From a checkpoint of a small transformer trained on Wikipedia: 4 heads of 32 (2 for keys and values), rotary positions.
Each number is 500 + 40 x the weight over its row's rms, rounded and kept within 0 to 999. Layers, rows and columns count from 0. Numbers have three digits each. The size before them is the row's rms in percent of the matrix's.

# k: layer 7 attention key, 64x128, rms 0.196, rows 34-63, columns 64-127
# q: layer 7 attention query, 128x128, rms 0.197, rows 67-95,99-127, columns 64-127
# v: layer 7 attention value, 64x128, rms 0.187, rows 32-33, columns 64-127
# o: layer 7 attention output (transposed), 128x128, rms 0.194, rows 64-65,96, columns 64-127
k34 089:564512451549499503521609530523483517501498498478464506490541458496491487483482465536501515484525494467542497488485456543489481530534528531541367526460598457442558539509523517456532553528530542
q67 098:471514486456510488454416470412544459521546521543551496539443552400505517510536569468476570433524517549476506557466535475451530511504441547561450525505501525517521486517515535506508439460507527
q99 066:486478497573549499501492481423549448499514493486581512512465507564467530511538517506481477492454507477557517555523492459541518560571471576483506500479474516504630542510535492466413499497480487
k35 066:559484470511487589533509515488409545405518506465483565541536513543494442456500455458395485485537440451502457450533462507418466501506538568565461465495490485526528504513469481462457502576516479
q68 146:533497471526493459576466500523497488494500418475498474537504557546453488478523510462485470437439504548477544464481510435484535466441518467524520480490509485465456615493484514455460459489526544
q100 081:451478510528522424516541503573504500533509403453541425454470538574539526509521462493458485440460519531516464477499546453475530454506475473502466532508440487444481531505477505477408446560510563
k36 097:392494510413512466537465507512524403514454511584518396464471485456533536534455549529541472514540493537487468505491519461504452492540491506409529542571432551519468450489459550494430529413500447
q69 121:546500511516417552497556490530490540446476500465446477564532475527469444474413516515470503494491516469520561502537461593565451486508565474502523440520518459489505475490455440408480525441466498
q101 076:487504480507531494395520470533445522505501603477450520549595439412451469529445507510477554524520515482463529537530499526529432471414532474485499533451544477536453411524534451472549486470526447
k37 097:548465477527508551464552514502429475489546541443423517524583490500482492466475435542531532557481469452482485513432489560527499464453494496482484542469541489476556507556519498475549516571574476
q70 089:450510452564469533539546512510493520486522461491513501502513518499471461458464491533446525471432522517518542491478464501567474481461573489546436486486477479465455549508466449419481527483490495
q102 161:476481477465493495506554545559515562477493489465484429504551471455531490460443543557482523443483529521557554471523416537577441518486544522513542484501496418462538490498434506458513499449491519
k38 102:564461540544487519473475519495414514528546502401458523529521479557443510446469462477541522541449455473499501455500497525527498465554520431528525502494551482502530562498546493514516470515549522
q71 144:509516494518459540406559491508434488433575566524459467520504449448510453505416515563493488543551488491513561504508473561472409506503544467594507484532440505537500466514461488533447478493496446
q103 108:499532509536475505359520441490440487470539598559429538523571448449503458504474502527560549554530528449497498541502541490493453474504543465545482503448537537536529446496530491568595493459485498
k39 109:554464477506434550499531471490435476427493496495411442539598522504470514528475481515579517549470457468450550525540453522527497458514490523464469514505525552501456560506513473459554490482530455
q72 088:554542551441498516459571493510483484475494447514522548509508548510489437429475539476472496450482486500521429496442525550511490499496500518499489539568472567496495425506460444457473553543482503
q104 105:544556568415525521536452475545504545463461562491542585432490575479548470511538450436521442531516506578480478504479509512462518517544434484446487536511462547509531494548486504533449533539525463
k40 090:512486537493529488518489513503536489583549492469516574463447543547487492488549500511532441450491482464483446439444636450543500529454463525435494519481451547455512477485485477563547477557522491
q73 130:483516544478503453480508515513532500516428495563531521461500518543494520504540497515583481492475477546463415467457497448491578495492416467428456567559441557531470492513517500511497488549511465
q105 132:518499510535507480556481471462454496509476475503523483502456569618493543478539475477540401526486460531464467515497510432444544498563417524462492503553450545541396521523466509534457517570548481
k41 127:443526521445519456486485495484554499549484494552532496430392477493528521484533537520442464472485529546515436505488527485465540525524510513504482516504484515487515477498481576542475504502494523
q74 100:460517458527471530494545507509424502432609500483468483506495496496457436460481474512487471495478510489494544500467470495498431534514571506570457498496475487490475543548458460497432483480509477
q106 148:474465479477459493525531535585549536473488499492473452501525455471530467484455542538482535466504539513575533507489427533534425554509556489534547496463535452465559506500448534472531497450473536
k42 083:595456546511447552514466552476433515533524488503450474546569524542461533485484492462557440566484436491449511474521535423523545487515467507448530509524486575505424526547532465468507476486574521
q75 111:512459583511482503561474537467511477483528464519504525418432510556475558540537494514558424474448501491484405441512565412441547486544435490480498516492465540486462491529511494559475446514537502
q107 134:488515525493519448512454468506458467548508509462514554452444558571474516482532402454531389535466464505448486501526575496464516515533421512506502492483430562503464502541509493575451516584495551
k43 134:475515487482527488504436497512566456551449458535555461472413549521505495577551514515485483487550477497558428490518557422570518515484474481424515520510405529506507470500569515543478503524480454
q76 110:469481518519517536507502545569477507532461546502463583502540505482495466494511425568490521447475483511498455524407459526468499492487492458480360531513530524474558528532555466467576546570510516
q108 078:521525510539522513605505474571514506497472517468532512431479535523553461423508456516445395517486381471485497516569480570460534465494495456498519467544496535471490602489459543482432538547541500
k44 114:530545505478532453496428544519519466530507547515507561527477511559499487457470537499554514491437569440463506485491530514438545408549527449479534510502499518509490475525437509576494481520523446
q77 105:405506471515533431433497427451569520536439538508465489455514468458590541562526481561550524532562491513473536516481498456536519509456481386521487454477510495516503507518537436529525556503435413
q109 090:448488516516506452424532493458486484567542508614462465481533439524507528534530525576550550521508545493469460543472534399519438451461519454489521466494476530536446547521529567511479499433519464
k45 112:475479481484500462473507537536472533531439502522488444434517430479452531515495480494457494561506490547492482491494408460495519486533574561485461532524462539574499495462476564491449530457552459
q78 098:546528543458577457549478553514445442515516472484502467456531475460483498524477519555516452543445501584486508488491539530493446502468486509467513553503525475460546523446525494535392455541527430
q110 080:487485445502475490549455459473515491463547559433416480572466494546523484463530492476495473457511502462542475549519526598513496539458470452528460503481513444532564474419517510498514539539418527
k46 093:531491526484511518541487515572461570562536490586551469564551477488466488504505548539390505491496543507485566481566414518472525532493500471545500526546485496492479482551537493434512502479518485
q79 110:458470476496521512480499537496491498454526498541491393549557421469486500515459592547544446471514481482463531472531467504412519472478476559546538460522435522486515427432455465512463533479397492
q111 094:482532437393510546431507529433458499517475539493484487538570576483489409442432586475549504481506461453432508522553489568457502494506526560531506498592519512530493389480530457506488563539527494
k47 093:514450480471516465415564472566510541570536528490447458491453425496503550477532518546577468419516534518534536507495454495515497505528515497535479525480426516471513469542468490564502489538567568
q80 105:484487527484500427565480495432576497509523436436536503481485494592467528478538513450494511530508495486592463471561529479492513554573511496484526515424554513468493449501551522510530460467483502
q112 096:525497500500519468438503486441480537521524546503481450447491462418503436486559485473519492554495543496482487511501543512535501533515515440478534484491490467559470507449527484535558516467525460
k48 095:496519534494524462563505557481522568521533565435557496538487562521510483477495473470534457549497470513531483516539532513570487508471505495482518499496479441476512562512569504319523485475505516
q81 111:492483462489549506453465439550477494493476530445469440535589472389456471506473556496533493491545472523445533469471483482503524524495504492487435557578451458549430458481446485482479463479508520
q113 088:472420511497407524484498529463456567452458532483524438526512485485447543476468571559562529419478494518506522482490448538481496581514541520533514548587521506588447458522439479549521504508545490
k49 105:524468500440544483462574481472550562548455529518492524488546494495475513503473475514505575550491515556527507492553468522401514481595489525647509532454530490534489440507512501510536457468526544
q82 075:467461518526494536474440545487525458508530532575462551500480462527540520542521484516535527523491512528446485538441480477502431516498468448417486501444483514476524502470541528509574445535482453
q114 092:525579504599506520448527466440382425434558462578502506547530459538428507550496491499530570475469533497491479490483501455508468465515469480535504535468530550532535502513524529545528445433497447
k50 096:493528488517419525436483531546481524380488482556478440522519491474494558477451548433456473526503522559469479526525435495506509546497526541547461509504449462510439492537452560464457477452438540
q83 083:546497554516475596466487549478498522529406522489479472510483503541485624553452488573535533524481569446521500465536460539454471486549514517545416513539497505484494464464510463516488514542584557
q115 099:513516503482563535575470540411430514557501532391514503539531536551440540472492485497494424579496439503485552470541458557504535602543496527545495510529440515561490515525480471510447515552495498
k51 102:436513475513530446498420507431455519464568519529493525527442541555544510540477514477505559458434590479553582486506450543593528494561484498531547505538531549488506546529479501529472461539449471
q84 101:414541454557500422521536403584551526547534568465537520496507518485571532511516445523486544495491519525505485541476489544553458546473480465495485448422592442488538560551514494507479513523469489
q116 086:465475478528465484459507469580526539468493536553453433462521454413566490571552509488526543518524566473516478564458531440480467459484532486454470481472544482507486506503556556553522500438497425
k52 092:556496566503523528498445576514440557497447500498499527460583498515459468415487544498482557546520451508492460475451542501518503512449518520490503558523497458497516419433514540477472581410538457
q85 095:553493511425469553441508569506528555489490499519521546536491466531448497470530558485491480426503486477514497442503530485439506516530505544549554488550489480474454427434416558475473553497477494
q117 094:563524454426569616496545502481441496510510576462524518567532475524495485426494464516513529488561457538485507428506516532503531529513486495524548489596490447534462489443528393537513496516450452
k53 098:474464525500479465463541439458501485504533533442547488422467516500480502514552503496506472447477475502488524522457539521471499484464473537576425484482473520495536551543516505460497480562421519
q86 095:507501529465503483509499469451547529533446438517467432452465483502545476566468549472472439559534542547530582539553498510501511488575519471486615468468456513492545485556545521553578428394523569
q118 105:502526510579559405482498438444474475512523394504513496548432482499471505549507480468497485588466554453501497510506532459562464490494472461501495475436442522473460519517506528463513430518556562
k54 108:475540457523529485553492484415552494450498534527487576553492501440542468534530488554523572503466522525494517529563498477568501558493506467443545523481563441513529530534555571496564532535483468
q87 083:475541558503475563519526486435535443459518401505538522428417550548471550468502462522459529459481521466562505440519572459542465514546494445523480533469503546459445564517501532432483512478555495
q119 099:475418541465550505609519561547551503579479463516547507458490484502491522512511473523441488475494504522565473463454471476526493538469499444480486470457480477438544577574455591462428462443472531
k55 088:439438507497537487595448486535483506460509483449543471536529519487526482536454501537442487524475487500521501519461511527611443498489489571441580488462500503480486545474528497540452484445436483
q88 074:475538524429563502573520499476498498474584411489520512466474496487504447421542528486408468438532489524531502480464551505556501492582499472461558513457482476470508535523485565451506497460495488
q120 088:495433519467527515501491543560579509516508441572536493423501471419515445526476563528486537426487553507569467523457500456481476467469490464442494536472534475447565515566488542462501506446484506
k56 106:534423486517503469603511448593539512516464538435492507509559545498476541459463442453524464509557451524471478531472556472489450482424495556494476521439506458471496507552495473483448497478496521
q89 091:534495496476491597530488432502511458470445503502507421511518524480493530567502540461488497557518507545513501511558464524520487511476502598492504592542482564543500436499503433484465410512568542
q121 092:538447522503453526587501464497528531434442456406523554545508563527447578515485457488492431500504475489518574492491438560504511522501486524496463529532529496525501510513456510459445443547560509
k57 100:537521462468546474518501515419490534512533540499448530598516479543551507453460525573569507465477548568512504526544453503456485513516449405527557525476532504499485507511502471559592479529537499
q90 091:527436504491468580490577475460559504520469482508450554462476434557482517520476487488553566502511482517561547491484499446511511500502492468525585465408502538456487470556475519526523449500506558
q122 107:547535500538536537433543500412448431519526484549497536520506497472447453474549433451529516585506530420453496461510565477572506468465525530519486473455517522535466497505529477503494460475517461
k58 111:425497518466509468466497490439496500461498540470502527494490526500564440512533462625514551521437503477558519600498550592486517482485532492484476493457452559543513467534530474532525523506479444
q91 094:449493485593506444487503417528558495504459544534555429512505479478579593600494477584504552570568530490489518555559489545568464535487442493489566459428494477489558518500558495479493487474458481
q123 077:493499494520503454428528473526479516549483474604450497504501443443525569640516536509547550545518546490454470530481533427526444446473483483437444498437492527471435472471557572498528436420522492
k59 089:508455479489518528515462561568477539465481487515511445473520457471503518502528520495464514465544459576528440479469398479492436505473518557477510496565505433528505489394481537535482551459550442
q92 104:531522451501559521447531471505509447541504581494523572513496436461486436479475486534464488495525429493464508548405510571503538561467501509572479511474450460543570431468508512459507499520441497
q124 091:518534424503541498443564414503456483449514519536487470580499455470505491535496584538494555454519439432535462509486512488484452476447496532520456511483475503562519429496525499490502454424481439
k60 099:542450532431538452497482501480499484494474548483455549468595510454482510509488474522504526475571478502416499529448509522499550489541494471447530528495482471451482507490497467464572506467504514
q93 094:533507549424581469518455542486513538555467420464460494487460434528519522475495504438424478487530492466551515449479535480494513504617506459477533477448501528517477491465498550573555485516474557
q125 106:503447520460523515473538519413576499599575497569550549492530510477456452505458595490447542452528531495521488463495551508507532505402540482528453496497553507483548504495544491446507502488466516
k61 098:440450525499565448606541486489544542449463563483507568574506541494484480504482462536497511502516554479479495572455528527507510539486507480490528460462531463492488510574494462462466472531496565
q94 080:582540505373527518515546495467467481492518473485447551435445507451502437475527529416457443533507500551493533506460535478493518493538527495505577520541517512515472544523453572531473433456590463
q126 090:503430508526482464595523470564630432465531432492501554519484487523477507528519451502442508446514535487576516509450543508485553490488496432494472504499534429499550594502475503435482465525452540
k62 086:466513488527478544595535457474463414498494491513497542557538502463478505501478494537463473552539459541435497510559548474469544504405482449456478515555536599556481489531564460462496512557501534
q95 079:468529519477410541485494529501527519528417477555485566487484504501511510433509483490538482469537581559509490516487511452507491494408534489520421547561463575512545453515456426505504500502583479
q127 085:484525502489451540587486460490520558500436499467517513497490539579504589447496480503521400448482458532524540511541423526522483565502470505521569497580427528511504510564436536501423510526586521
k63 095:517492411500494508463454578474528527516514483501468461497497448486471503537508572526488464554448530480508500447524437512552508470519509486532532503504534450495467525495513547547472463528466529
v32 112:482529551480494533501380514470469496472538471545451525501506505559454442484495495469482529465438504491434504479568529517433511448512515466509554503461476495576445516488484498507514448425501501
o64 114:487477603446547509499487506489484529469482554523513470516467509542417505506516544502558528488501577464526456509470453524504465472493531512557499441553407502461506499502475537514486485480517490
o96 096:497525495532498547394499499465482483482539597627540534580516558487479505519484498514505454544525477483490521496543581544561510460504491568490450501535469513567514450516562433533517530516529464
v33 103:501555456554549471444472504465480459502530492438519574491468509515445505479511463457448494527474499474475526466494526530532504518479550478574465443447524464502541500538498481487513491548485565
o65 110:496484479492523433513500434464508541434536508503493489480512451522527521497522487485510440557481492505473441513449535439444468560495561518532542483467511491496523540492419503444517452532444512